Each number is 128 + 32 x the weight over its row's rms, rounded and kept within 0 to 255. Layers, rows and columns count from 0. The size above them is the row's rms in percent of the matrix's.

# layer 3 attention key, 448x448, rms 0.0845, rows 294-319, columns 56-111
size [ 94  98  94  93  96  89  97  96  96  95  96  97  91 100  97  96  96  92  97  91  96  85 102  96  95  97]
[[151 150  88 121 119 198 115 180 104  86 141 128 128 109 152 111 148 135 141  86  86  84  74 154 105 147  82 136 181 118 104 173 119  78  92 169 142 132 138 157 101 108 122 156 188 174  91 129 123 133 140 218 169 164 181 149]
 [143 184 101  96 146  42 215  72 130 156  90  94 149 107 188 118 115 141 144 138  58 141 147 165 128 133 130 154 156 124 173 158 157 133 107 154 147 157  68 192 152 135 110 138 151 155 167 193 104 121 199 128 103  98 120 101]
 [123 108  89 139 164 139 128 140 165 154  92 136 148 146  87 140  80 120 122 152 113 109 114 144 125 123 116 125  62 110 154 157 165 184 108 126 148 128 168  93 109 156 143 117 123 152 119 135 178 184 132 107 110  99  98 156]
 [108 109 111 118  95 159  96 152  58  63 154  95  96 216 116 116 107 176 106 140  93 150 129 135 108 137  86 180 149  61 107 135 114 188 151 120 164 138 155  87  88 192 179 130 148  85 139 136 118 138 130 103 147 144 196 133]
 [ 90 102 120 225 144 120 126 131 144  91 132  99 140 142 201 112 124 128 115 193  98  97 148 167 118 157  54 123 127 161 124 123 132 137  83 156 156 100 122  78 129 155 154 159 131 145 124 110 141 163 149 131  88 103 154 190]
 [169 171 137  91 114 143 107 106  91 104 102 124 142  73 126  83 162 124 146  98  93 128 136 152 149 143  68 105 104 142 129 127 169 145 134  61 182 113 150 177 152 137 106 155 139  45 126 114 161 144 190 107  70 138 173 130]
 [ 85 122 128 115 116  88 100 208 108 124  95 147  95 152  78 118  69 143 106 143 100 114  61 143 140 195 147  54 157 173 100  89 134  94 105 110 131 136 166 123 164 108 113 158 126 103 138 124 135 127 149 109 182 137 133 148]
 [191 130 105 126 102 111 150 132 126  94 104 192 123 108 126 147 176 103 176 139 143  55 108 106 142 121  93 157 166  98 119 140 150  69 112 141 126 122  88 150 106 126 104 110 147 152 106  88 143 100  93 104 115 172 155 167]
 [117 143 138 191 138 164 128 136 162 166 107 138 142 178 104 124 151 148 123 156 181  59 212 149 163 113 121 137 157 164 145  97  99 116 125 143 113 139 152 154 184 132 164 165 115 115  96 169 106 167  95 236 121 119 125 138]
 [ 92  85 101 128 128 145 131 129 160 178 110  95 129 112 170 150 125 113 115 120 124 200  50  87 174 116 115  65 197 132 161 139 144  73 101 193  63 118 134 104 162 162 102 122 182  73 141  49 155 112 114 153 142 170  81 104]
 [100 107 137 107 152  99 120  92 189 113 125 101 127  59 137  87 107 120 140 119 129 101 150 108 118 149 136 113 147 138 165 134 176 136 154 179 186 158  99 139 166 152 167 125 157 141 122 138 140  97 127 125 115  77 153 102]
 [164 137 123 125 113 139 142  79 153 155 141 102 105 130  94 163 192 135 137 131 102 170 104 148 120 138 124 111 148 168 105 103 140 104 108 147 173 125 116 141 148 116  80 160 133 144  96 132 111 113 129 155 128  97 156 111]
 [ 73 183  90  71 146 116 144 117 150 158 100 107 113 116 160 154 185 122 118 156 170 109 187 114 144  85 118  73 137 170 126 112 142 157 167 146 129 203 133 105 138 101 153 130 111 117 104 226 137 141 136 105  77 118 120 172]
 [135 157 125  93 161  79 158 103 178  88 115 136 134 161 134 140 157 154 122  93  37 156 177 131 114  94 122 135 184  98  64 202 146 191 148 142  95  55 129 205 138 122 110 126 170 136 141  87 150 120 173 117 140 145  80 149]
 [108 111 130 145  49  80 130 114 103 139  78 197 173  85 157  70 122 135 126  91 134 112 150 127  94 114 115  91 123 117 114 106 213 123 166  93  92  96 171  84 151 119 145  52 107 137 102 112 110 140 183 134 149 102  94 142]
 [108 120 146  92  89 116 102 109 141 154 169  83 162 149 162 159 149 137 121 180 128 136 119  81 203 124 147 153  92  98 122  85 104 110 137  94 191 128 119 136 137 167 138 146 116 117 142 190 100 147 125 143 169  99 102 106]
 [119 134 142 172 133 116 120 173 101 161 120  97 123 190 121 102 101 110 118 144  57 151 114 186 210 102 187 107 108 119 134 138 102 109 107 172 114  97 174 110  66 138  95 136  78 137  95 169 116 190 128 131 160 120 158 165]
 [140 112 140 119  83 153 107 104 112 102 180  99 106 128 169 140 115  94 144 100 159 116  94 182 130 116  90  96 130 169  85 160 134 103  30 114 161 181 121 103  97  79  49 115 194  66 123 148 163 139 109 107 191 128 165  67]
 [102 168 118 204 146 127  89 134  84 141  92 102  67 150 100 122 107 142 207 125 169  87 127 160  92  77 125  78  95 130 150 147 117 131  97 158 118 135  97  74  85 114 154  55 160 101 157 108  92 128 105 170 125 144 157 155]
 [103 152 188 127  19 122 137 143 125 149 107 124  96 131 139 134 140 110 112  99 144 163 120 107 177  88 116  90 135 129 125 164 108 114  79  78 140 152  79  42 143  99 107  84  85  80  65 179 100 108 112 107 199 102 131 113]
 [139 112 142 161 162 155 106  70 105 158 134 133 186 150 132  97  87 131 184 135 126 120 126  83 153 138 153 147 198 146 156  74  99 128 148 113  93 142 116 156 176 109 119 130 157 116 106  80 168  59 156 122 164 122 106  89]
 [145  97 133 141 123 163 136 101 150 142 127 154 141 136 162 130 153 177 146 198 108 113  78  91 193 149 135 132 142 181 138 116  64  68 106 163 152 105 138 126 183 187 158  71 142 114 113 179 114 154  55 123 123 128 161 143]
 [136 141 156 206 147 148 124  98 113 130 156  64 106 109 118 143 179 136 115 203 156 155 147 130 113 111 132 171 123 123  90 105 118  82  93 117 165 120 138 118 159 128 116 152 148  63 158 107 115 105  58 147 140 127 188 119]
 [165 133 126 146 119  98 139 121  92 139 112 133  89 131 179 102 138 133  89 106  96 140 116 201 149 114 157 118 129 152 165 115 153 135 120 181 133 112 110 169  72  66 134 148 170 152 138 109 140 192 137 125 149  83 101 114]
 [146  56 137 116 130 154 135 111 177 138 158 125 131 154 104 160 153 126 160 173 111 142  87 113 166 110  98 154  94 123 124 122 172 115 159 145  75  97 181  47  90 155 138 139 101 113 103  90 161 190 117 115 115 161 121 139]
 [112 188 101 109 169 120 125 191 114 128  86  63 116 160 111  93 118 140  89  60  76  62  79 172 171  87 163 136 132 198  85 105 114 120  96  98 139  67  87 129 169 129 152  68 112 100 123  55 149  93 110 139 108 149 132 184]]
# layer 3 attention query, 448x448, rms 0.0874, rows 295-319, columns 56-111
size [ 94  96  98  93  94  92 101 101  98  95  94  94  95  95  97  99  95 106  99  97  89 103 101  97  97]
[[137 117 187 169  83 173  57 172 140 148 169 132 152 143 140 142 139 160 133 118 162 147 140 136 175  98  58 107 138 135 130 128  79 158 169  82  96 177 160 110  87 163 112  87 152 122  75  89 126 145 122 142 118 129 122 147]
 [ 87 141 137 152 117 118 117 162  89 140 109 115 126  97 197 134 146 162  94 110 131  83 134 153  89 172 120 168 148 134 155 142  66  75 146 129 166  97 147 126  86 123  77 191 191 144 157 119 101 177  98  70 109 159 194 116]
 [122 144  86 117 162  91 128  92 132 127 163 192  41  98 150 150 110 136 159 140 125 118 173 108 154 151 116  77 157  76  69 141 104  84  75 125 118 177 127 106 147 158 110 132  93 138 132 150 111  99 116  86  99 136 154 159]
 [ 85 146 107 143  96 150 130 163 117 165  86 121 127 115 195  66 129 116 120  78 162 110 165 144 130 204 153 119  51  68  92  95 119 112 155 134 119 153  91  94 163 139 135 132 127 176 203 132  78 146  92 116 121 145  91 151]
 [136 176 114  96  95 193 123 104 168 172  94 135 125 132 117 104 158  74 133 122 133 159  87 113  84 151 143 132 112 150 166  99 136 136  95 136  69 188 101 119 123 173 108 147 206 112 112 109 159 128 125 140  62  85 174  83]
 [144  95 193 198  96 133 154 119 133  77 103 110 178  93  31 146 102  76 149 181 145 116 109 116 104 141 155 140 153  80 152 109 129 183 134 133 107 111 152 129  75 108 150 151 160 159 105 137 152 165 131  87 144 164  94 173]
 [128 158 111 135 184 116 131  64 122 120 193 166  86 157  95  95 178 169 137 124 115 151 138 119 138 153 134  43 126 123  98 146 148 100 165 170 119 162 180 210 123 120 129 105 105 126 126 175 177  74 154 148 156 113 148 148]
 [102 155  80 139 161 152 144 130  73 186 158 126 148 109  49  98  85 111 121 113 115 155 111 111 160 177  95 141 142 147 147  89 112  92  91  73 173 147 138 128 169 130 100 103 118 177 115 161 124 135 116  98 158 151 116 122]
 [148  93 153  66 104 115 105 132 145 175 107  82 143 128 134 109  93 210 111  82  97 191  90 126 101  95 159 129  26 153 152 167 162 127 125 118 118  99 106 143 115 151  92 156 112 123 194 130  99 146 117 128 103 143 152 141]
 [102 110 146 143 124 222 119 123 111 103 151 104 125 121  92 111  77  91 117 159  73 191 107  99 116 110 182 113 127 112 146 106 169 140  98 109 171 132  48  90 154  96 127 186  83  67 154  85 132 154 102 125 163 139 116 148]
 [104  82 127 146 157 155 111 137 119 117 189 157 126 123 156 153 203 136 166 105 119 186  97 116 146 188 170 128 103  96 121 106 158  77 122 129 183 184 116 131 151 110 150 102 142 148 128 169 129 116 168 138 113 149  69 133]
 [195 145 123 159  83 149 113 114 124  94 141 156  79 109 151 123 158 126 184 138  96  96 102 167 134 148 110 126 119 129 159 186 111 162  96 113 132 100  98 159 158 115 108  84 122 156 150 119 143 131 107 195  94 122 128 135]
 [122 124  86 109 163 103 196 217 116 126 135  73 153 183 157 129 134 134  69  62 130 112  71 105 199 155 152 140 136 145 123 121 149  73 140 179 104 110  86 147  98 103  75 142 163 143 129 152 130 162 100  94  95 120 146 148]
 [134 136 143 153 113 140 125 131 118  61 154 162 140  85 146 147  84 161 134 137 136 123  91 155  79 177 133  42 103 146 109  79  75 136 147 113  96 145 132 128 176 125  85 108  46 123 183 126 119 123 135 159 102 156 132  82]
 [114 151 107 126 178 123 103 121 131 150 114 146 130 174  79 135 180 211 110 117 106 151 123  93 128 116 123 166 107 119 124 128  83 123  80 158 164 117 120 165 119  61 112 114 171 123 123 155 148  77 134 186 146  83 126 141]
 [153  35 134 126 109 138 178  99 118  92 122 129 109  97 183 127 111  72 156 138 127  78 176 128 140 129 105 117 155 123 137 138  98  93  87 144 127 138 116 112 138 139 129 136  83 184 192  50 147 123 181 138  96  99 151 125]
 [123  97  94 122 188  70 158 130 114 113 129 143  84 119 137 108 126 127 101  99 146  93 151 157 152 155 152 216 164 140 162  96 107  97 132 122  86 116 150 134 149 140 196 119 121 168 146  99 165 138 110  73 101  92 148 109]
 [100 151  60  89  80 151 144 145 147 166 168 139 126 124  72 139 140  90 145  96 157  90 155 146 159 145 112  81 150 198 128 131 164 183  99 109  95 133 107 134 102 129 138  65  89 152 161 118  99 133 163 160 132 122 148 134]
 [127  86 119 139 105 156 121 132  98  52 100  73 127  92 126 111 151  66 112 121 178 105  90 120 136 174 142 115 133 118 122  94 130 125 179  70 109 174 108 198 141 125 162 128 112 113 100 164 146 147 126 127 147 174 108 161]
 [179 136 163 130 123 122 189 111 191  98 133 185 147 141 120  97 122 148 147 179 118 155 117  98  93 197 118 106  99 163 113 131 128 162 119 129 104  73 194  95 157 120 107 154 112 109  88 129 138  85 173 106 157 152  91 160]
 [ 59  90  88 125 147 158 119 126  93 172 133 152 124  88  98 163 159 111 153 135 125 105 162 132 154 112  81 137 165 144 137 137 136 154 193 146 167 187  60 140 107  73 174  99 150  98  76 140 136 149 147  94 161 119  95  99]
 [128 120 100 122  74 124 109 141 145 140 148 201  85 188  83 145 166 149 113 132 108 117 162 140 166  96 122 139 149 130 168 163  86 131 194 154 163 156  96 159 130 166 102  52 161 147 125 154 117 108 113 112 116 120 141 193]
 [ 84  95  85 140  67 158 141 172 181 160 150  96  70 102 163 108 163 201 156 141 115 116 150  89 110 130 164 134 114 157 108  78 108 136 112 106 192 122 167 105 117 172 146 132  83 182 169 173 154 124 102 131 171 106 132 141]
 [138 131 146  93 145  92 131 163 143 137 178 159  96 102 116 124 130  90 178  69 165 142  39  64  51 160 131 112 174 165 178 124 156 113 108 147 101 138 116 125 156 135  86 160  93 131 138 142 174 123 150  92 138 147 126  69]
 [185 141 151 120 129 122 144 169 208 138 136 128 114 127 128 143  90  67 118  96 122 142 114 153 138 172 135 146  26  94 149 155  78 113 112 206 114 124 116 140 107 149 136 178 142  96  62 139 119 144  98  77 131 136 153 116]]
# layer 3 attention value, 448x448, rms 0.101, rows 256-290, columns 56-111
size [ 89  88  88  86  88  95  77  85  85  91  96  85  92  89  93  88  92  87  85  94  90  89  82  87  86  91  88  89  91  83  92  87  86  94  87]
[[ 85 106  98 150 117  75  76  99 102 136 149  99 121 159  90 124 189 106 118 150 144  95 173 128 106 125 136  91 111  93  96 127 113 130 155  86 149 128  60  93 175 111 120 143 135 155 177 114  84  87 156 131 151 104 118 145]
 [156 171 113 145 120 107 146  92 159 119  71 148 134 114 122 190 132 133 106 126 202 125 147 146 199 120 140  93 138  83 158 119 173 127 112 114 120 143  83 102 121 154 124 153  60 135 125 137 138 127 105 133  76 185 124  65]
 [ 79 136 162  96 122 121  91  82 133 137 138 119 134 137 125 142 142  69 155 122 130  69 119 112 137 138  93  87 126 120 114 148 120 111 170  92 101  45 141 125 127 110 137 135 195 129 146 162  70 142 102 165 128 107 145 118]
 [ 94 155 154 190 105 176 137 112  89 153 122 175 130 119 120  93 109  89  97 153 126 106 145 124 157 115 127 183 131 180 125 143 154 105  84 160 106 122 132 114 138 110 145 117 117 149  99 134 131 138  92 106 136 162 104 143]
 [104 133 181 153 160  60 150 138  87 132  91 163 121 117 109 127 150  89 135 188 148 177 167  75  85 144 107 183 116 208  94 116 133 132 120 138 122 105 147 128  96 181  83 168 148  84 118 150 173  76 117 171 100 190  72 208]
 [116 192 113 145 135 149 105 123 126  87 161 153  93 127 154  93 146 147  70 128 150 126  78 174 101 125 149 179 164 164 127 127  82 110 147 118 135 114 100 109 104 118 225 142 161 123 155 113 114 108 141 144  86 101 120 140]
 [168 126 147 130 137 139  90 137 106 167 113 131 103 130 131  98 121 129  79 175 136 102 127 156 146  76 150 176 128 142 156 118 139 143 142  89 125 147 121 140 120 145 158 126  60 149 183 137 141 167 148 102  70 110 129 148]
 [111 149  60 141 116 171 113 125  97 111 151  85 100 100 113 124 144 114 100 195 158 126 158 187  56  84 135  74 188 135 115 163 159 106 149 126 153 152 151 176 153 119 121 153 165 159  93 180 192 144 124 107 167  84  99  96]
 [ 99 107  83  83 128 130 147 135  93  67 169 136 122 159  52 105  84 111 134 174  83 174  82 108 106 112 112 180  82 120 154  94 192 127  79  86  98 101 182 148 103 121 166 109  64 186 131 141 122 101 115 125 130  86 104 152]
 [129 113 161 179 147 109  86 101 176  94 126 122 124  90 112 141 136 114 135 137 105  98  95 120 132 107 124  79 158 108  85 148 117 118 170 163 167 115 219 123 136 149 149 148 139 122 166 173 140 110 166 144 111  10  88  86]
 [109 192 107 121 142 155  71 136 180  93 193  99 190 140 113 164 110  58 128 119  93 140 162 101 163 196 114 145 170 139 100 127  96 147  79 119 140  55 110 120 110  89  91 154  93 155 128 113 105 154 144  82 139  98 121  99]
 [114 142 122 127 102 147  98 100  74 110 151 118  29  93 158 128  65 142  73  72 130 121  96 179 177 129 127 160 152  80  93 125 133 158 151 109 151 127 119 137 178 115 117 118 198  94 176 205  97 108  82  78 212 175 192  97]
 [127  96  97 134 115 160 121 159 149 166 169 214 145 120 130 108 101 168 159 115 126 147 151 110 106  70 109 162 101 157 166 175  63 171 107 128 119 111 106 107 184 177 143 134 227 111 143 163 103 113 146 100 127 131 145 128]
 [ 98 161  61  60 148  89 142  91 132 118  99 132 184 156  35 142 113  99 115  59 186 109 157 116 107 122  96 166 118 164 114 101 139 151 129 142 125 151 109 106  75 140 161 168 103 134  34  78 132 118  82 116 163 177 139 130]
 [130 164 130 130 101  83 206  97  97 109 129 102 133 128  82 182  88 105 119 163 150 145  82 142 152 125 139 108 224 101 174 142 123 126 164 181 126 159  93  94  94 104  79 125 151 102 123 143 206 176 139  62 210 123 128  92]
 [107  95 115  62 140 104 148 144  92  99  70 151 184 133 128 128  86 151 126 149 146 103  87 103  93 104 158 200 136  99 131 113  80 140 150  98 134 141 119 144  83 131 126 114 103 127 166 102 127 136 155  82 212 171 102 124]
 [138 122 143 187 118 174  96 125 130 130 109 114 152 108 131 123 190  83 204  99 130 119 111 107 162  90 145 126 126 189 149 137 109 153  94 121  97 182 145  87  56  86 178 136  97 129 108 158 169 115 122 174 103 183 133 110]
 [192 158  98 149 121 142  78  85 184 113  89 128 125  95 134 150 141 122 150 224  69 107  97 132 148 156 114  98  89 103 137 120  80 105 114 104 128 176  63 137 108 132 166  77  86  97 120  99 133 161 149 164 118 107 164 120]
 [100 138  91 110  94 136 115 190  91 176  71 167 100 127 136 131  54 102 117 156 114 151 158  96  70 181  39 133 116  94  83 118 103 127  76 123 188  59 137 152 167 143 133 114 130  73  79 150 134 129 120  81 140 116  86 122]
 [ 80 149 148  98  75 147  65 111 104 162 134 125 104  75 120 170 131 129  87 111 107 199 126 127 102  98 130 175 106 112 151 116 102 146 102  91 140  78 107 169 207 131 136 140 113  81 125 140 120 169  97  91 113 113 145  89]
 [116 221 149 109 138 161 172  86 145 124 103 128 104 139  66  86 127  63 138 111  79 177 135  71 127  94 113 207 107 122 150  68 156 138 158  90 146 103 135 134 132 119 135 115 189 180 137 164  93 137 139 126 139 188 170 129]
 [ 99  82 148  88 117 200 178 163  82  97 175 131 101 182 112 155  89  82  84 110 118 111 109  92 108 125  94 147 117 100  86 105 126 112 156 104 125 119 109 190  90 137 131 100 193 113 105 104 120 146  99 139 179 134 138 101]
 [184 166  70 108 125 110 143  84 140 118 134 131 104 103 102 152 129 146 111 119 110 155 127 193 104 158 161 205  75 168 149 108  53 118  80  96 110 109 173 125  82 134 141 102 127 121 105 190 111  79 178 120 171 134 153 169]
 [184 156 161  94 164 117 124  83  69 120 145 113 158 133 114 115 118 151 122 131 107  98 172 147 140 148 145 147 113 131 104 101  78 139 137 163 151 104 155 120 152  84 103 179 134 143 121  68 105 111 126  81 142 175 118 161]
 [148  92 153 129 131 156 140 125 123 130 122 152 124 120 136 210 202 106  89 179 151 112 156 110  96 139 109 116 137 144 123 132 133 128  91 141 144 121 131 203 176 158 123 193  94 104 117 161  84  85 117  90  89  78 134 190]
 [179 127 171 145 114 124 193  62  63 219  96 128  66 201 149 140 156 114 140 176 140 124 150 165 140  65 108  91 156 139 111 119 104 107 129  89 137 133 174 125 116  99  99 116  73 182 108 128 128  76 110 106 177 155 102 155]
 [156  55 203 131 126 201 143 108 140  72 121 113 161 170 116 126  83 132 178  87 131 198 191 147 150  85 112  60 106 143 122 127 146  96  69  97 169 152 116 190  68  95 120 153 119 115 118  90 105  64 112 142 107 123  63 170]
 [201 106 143 172 219 171  83 123 121  78 114 105 149  99 158 169 166 108 144 151 129  72 121 109 112 156  90 159 184 142 146  97 118 138 199 139 156 131 113 224  64 156 135 136 148  79 131  85  41 133 164 106 126  86 138 142]
 [136 110  93 125  98  96 111  79 127 140  79 123 139 108 134 167 154  73 127 124 132 146 151  90 100 109 124 123 155 123 101 120 165 112 104 133 135  45 156 139  87 115 158  99  91  86 153 142 102 164 130 155 132 123  90  70]
 [181 128 185  80 143 143 139  92 160 184 118 120 101  93  32 150 130 141 122 142 152  91 110 145 179  50 169 122 113 123  97 159 100 107  97 117 146  97 129 160 108 146 156 108 134 148 134 155  90 107 140 101 133 131 129 140]
 [114 170 171  74  88 202 106 106  89 199 165 168 115  76 127 114 126 121 155 138 115  90 125  48  99 129  99 188  97 169 213 114 114 138 167 127  96 125  90  81 150 112 178 111 123 145 123 108 117 144 110  98 126 181 164 122]
 [ 81 134 103 171 104 136  95  74  71 115  92 178 134 129 168  83 131 116  87 127 138 194 108 115 167 176 178 102 135 171 130 165 137  91 140 138 100 175 171 121 170 130 113 135  70 118 135  96 146 104 206 117 132 135 109  95]
 [188 149 114 131 124 139 119 197 133 108  72  68 156 119 117 163 117 161 122 100 171 215 112  69 173 107 115 123 219 131 157 152  90 118  79 122 134 151 133  78 132  92 124 158  77 140 115  34 164 132  81  90 151 132  48 133]
 [ 31 108 147 143 136 121  57 143 149 114 188 130 134 159 158 118  98  95 118 142 124 126 154  58  78 116  67 132 141 156 142 114 135 114 114 146 135  42 158 195 158 166 159 158  87  73  97 157 182 118 122  72 177 153 147 173]
 [116 169 132 106  95 170  84 102 108 161 145 141 131 116  95 138  71  78 147 182  56  75  70  83 164  99 137 161 134 132 122 101 145  81  93 124 124  94 167  97 179  83 165 110 175  87 136  89 112 120 163 132 191 119 129  85]]
# layer 3 attention output (transposed), 448x448, rms 0.101, rows 256-289, columns 56-111
size [ 85  92  79  85  83  93  73  81  76  88  84  77  87  87  91  84  89  80  77  95  87  82  79  83  83  80  86  85  91  80  91  83  79  86]
[[204 109 138 139 136 197 158 117 125  84 131 148 125 131 160 110  79 196 146 125 184 165 132 110  92 104 136 168  98 123 114 150 110 118 108 103 107 165 181 163 119 141 127 105 150 122  84 101 126 157 127 104 104 165 127  85]
 [131  90 131 162  69 148 120 123 123 154 143 148 123  93 138 136  99 132  97 119  95 178 137  99 111 130 143 105  99 140  70 109 143  81 170 122 136  95 173 106 111 121 148 115 196 148 126 113 104 179 151 126 204 115 154 160]
 [177 188  74 138 141 132 162  83 111 109 138 134 100 155  96  50  92 195  72  99 122 179  96 106 131 139  95 113 111 134 160 121 119 146 119 171 147 140 150 116 141 142 117  97 125 151  87  94 173 101  96 135 126 138 116  78]
 [173 110 115  34 104  87 153 139 149 123 106 138 118 148  79 157 173 126 138  68  94 140 103 122 175 127 103 111 110  91 123 155 144 146 141  94 105  69  93 153  97 156 191 122 123  87 120 142 110 118 165 120 143 130 126 120]
 [145 145 152  91 121 126 144 141 175  73 121  67 108 124 127 162 117 120 141 115 129 105 134 145 100 166  98  72 123 135 160 167 142 120 135 115 158 108 145 124 141 111 129 136  67 141 182  81 119 182 138 133 138 127 142  39]
 [161 111 136 114 157 132 145 114 198 101 100  63 105 134  98 154  77 109 160 142 145 130 176 144  93 141 116  89  72  81 177  39 189 127 103 111 116 127 170 152 154 159 106 137 137 125 143  51 104 170 125 136 128 195 119 118]
 [131 109 149 170 131 159 154 166 166 105 101 106 169 147 129 119 171  86 124 173 131 167 182 161  97 127  97  78 166 157  65 104 139 155 102 180 118 170 131 137 115 127 116 154 143 101 135 197 139 101 109 148 192 139 137 141]
 [115 104 116  85  95  80 149 126 190 144 101 147 187 167  95 181 163 137 111 111 125 173  70  76 125 117 180 154 141  97 148 115 150 168 131  93 113  97  93  76 111 105 144 151 114  76 139  61  81 146 130 112 118 140 171 127]
 [176 142 139 148 102 153 119 138 164 159 111 123 121  99 132 108 186 161 107  65 133  91 141 207 140 152 114  91 137 170 131 127  94 173 171 215 183 134 112 114 137 120 115 138 185  95 147 139 144  83 112 128 118 153 170 110]
 [ 96 127 107  72 159 111 147 137 141 146 159 105  91 116 129 160  83 156 113 147 154 163 174 139  77 110 113 141 124 110 144 123 118  92  94  89 119 146  43 130 146 110 106 101  91 115 138  93 137 164 111 111 135 219 143 135]
 [164  66  88 123 138  87 157 145 143 180  82 102  84  94 114 150 134 144 115 117  87 150 104 131  76 103 123 128 108 115 157 120 182 180 125 106 106 156 136 125 162 139 122 126 109 102 156  75 150 113  84 139 129 125 138 101]
 [190 147 145 127 123  82 125 128 131 102 130 132 203 120  94 133 172 123 136 134 115 159 165  91  85 121 191 121  98 142 149 145 109  88  96 128 128 145 103 110  32 140 125 129 117 159 106  57 129  79 182 106  86  84  84 152]
 [147 180 162  99 105  96 154 166 106 107  75  57  55 198 114 189 137  42 147 164 127 147 138 114  88 142 154  96 152  95 130 155 117  96 117  87 140 105 108 136 123  97 158  91  74  87 108  56 117 189 102 134 150 150 134 131]
 [167 114  98 158  68 185 140 180 118 176 119 115  72 118 165 106 184 162 147 144  56 141 134 138 175 160 120  81 157 114 125 108 104 107 145 149 131 146 155 144 169 160 154 104 115 120 201 157 140 149 169 176  49  54 119 169]
 [114  42 147 139 177 152  83 155 135 142 112 103 119  86 182 131 138  97 109 130 100 168 206 119 137 119 121 126  89 140 150 153 141 159  87  46 118 111 115 110 170 107 125 131 132 178 148  82  94 110 151 188  77 106 121 108]
 [135 133 146 201 124 123  73 114 143 131 117 130 103 148 112 166 120  93 146 124 133 168 181 159 159 138 108 130 130 159 148 169 111 132 105 157 100 151 151 130 198 133 142 113 184 175 129 168 148 146 132 184  82  90 137 110]
 [167 151  93 101 148  91 179  89 120 123 165 156 143 147  90  99 131 173  38 125 134 142  80 102 128 145 142 103 149 109 140 114 161 127 173 119 108  68 158 146 129 155 129 214 130 131 128 112  98 106 120 155 137 109 171 164]
 [123 117 179 156 177 160 168 121 106 173 114 125 154 190 124 156 104 108 111  95 198 158  95  77  93 100 112 122 133 150 122 165  82 167 138 101 153  87 126 118 128 150  77 163 184 128  96 171  99 137 127 104 154 132  87 111]
 [195  96 187 112 130 132 132 108 165  62 143 121 111 121 103 106 180 166 190  55 144 149 115 167 140 141 164  87  64 115 132 189 141 106 149 127 142 163 178  90 121 173 126 152  95  98 142 116  91 150 119 176 106 188 182 147]
 [206 165 119 141 116 163 175 145 135 108 165 155 167 170 142 116 151 140 135 128 146 116 146 112 128 150 124  90 144 150  83 216 175 128 177 125 137 133 150 126  67 170 102 127  99 174 129 175 124 140 157 125 153 146 141  93]
 [193  53  90 161 150 134 112 182 153 118 155  93 138 109 135 156 163 133 130 101 159  98 127 135 142 142 104  51 135 129 148 146 132  59 103 132 103  72 130 110 115 171  76 175  89 141  81 116 157 109 124 160  89  96 139 137]
 [161 124 123 124 134  91 108 112 135 116  87 142 127  80 128 116 132 136 192 142 128 139 126 140 154 120 163 168 104 158 169 135  98 125 153 168 159 147  89  73 170 123  91  86  92 131 187 163 101 112 187 130  68 131 147 118]
 [ 69 140 162 180 140  99 139 189 109 152 138  78 134 195 122  74 104  98 131 120 191  86 109  97 155  86 104 112 119 104 124 126 148  87 162 127 148 123 115  82 116 105 119 145 161 133 146 130 107 164 123 164 116 102 151 119]
 [117 155 128 156 136 122 116 162 120 106 100 153 103  85 118  98  83  93 118 129 101 180  88 157 130 121 119 113 125 133 136 104 157 207 152  76  86 154  99  78 128 167 185  92 119  93  93 152 123 132 145 187 122  93  61 115]
 [108 166 105 108 122  93 129 146 174 123 109 130  86 142 127 102  87 150 151 129 100 157  98 129 165 139 115 118  71 128 114 143 133  67 156  70 116 143 160  95  97 127 134  75 128 100 120 112 160 168 122 168 148 136 143  47]
 [ 73 116 143 129 118 121  73 228 209  44 153 135 152  95 109 125 130 108 129 128 160 173 110 150 173 144  94 133  89 128  95 106 174 127 167 132 128 147 115 130 113 163 112 139 152 122 170 125 172 158 136 134  61  97 140 144]
 [ 97 194  85 115  86  56 139 145 108 148 150 160 101 106  91 161 180 125 123 114 139  64 128 157 155 169 146 194  98 122 181  89 142 149 148 168 108  36 123  81 135 145 139 149 152 135 119 144 102 183 124 114  96 146 202 181]
 [ 53 136 102 112  81 105 139 127 173 184 100 157  53 144  72 110 126 107 133 128 132 114 143 135 136 157 123 132 117 145 103 139 132 153  62 119 117 172 115  51 201  56 113 115 128 141 111 116 162 128  93 151  94 111  90 132]
 [133 131 134 110 141 135 164 160 143 117 177 149 128 135 152 133 120 177 151 125 134 125 113 183 127 135 180  92 114  75 110 141 146 173 148 102 149 133 178 138 117 204 118 183  94 121  96  86  99 132 106 109 141 140 159 140]
 [ 62 129 121 124 171 137 118 147 109 116 105 159 116 140 153 138 109 105 135 125 107 171 167 108 108 123 125  94 107 129 123 124 143 166 167 101 100  89 107 110 145 137 117 150 132  85 142 114  97 144 138 138 126 163 168 133]
 [144 132 134 142 142 106 128 180 145  80 133  77 120 193 144 137 171 131 143 110 140 164 137 178 108 147  95 120 169 130  71 135 109 136 155 132 163 132 116 155 132 145  84 100 120 114 110 149 145 145 129  90 125 125 107  80]
 [199 163 129  35 118 109 108 142 125 127 119  75 182 133 132 113 128 134 114 115 102 136 137 152 115 121 123 136 167 110 116 125  68 142 141  95 160 135 108 108 101 167 164  76 187 151  79 145 110 149 102 112 140 138 141 127]
 [ 92 101 137  93 141 145 108 154 132 142 114 130 101 154 163  99 127  95 114 187  35 139 129 154 141 140 105 167 126 122 108  72 164 182 189  92 108 132 123 139 122 112 136 118 173  63 171 187 105 121 169 125 124 106 119  79]
 [189 140 113  94 107 141 160 153 120 170  70  88 126 113 105 143 144 163 136 120 128 110 132 168  96 136 156  64 113 129 127 159 109 117 168 112 148 171  96 133 108 136 111 145 114 151 144  98  96 122 141 188  85  92 148 108]]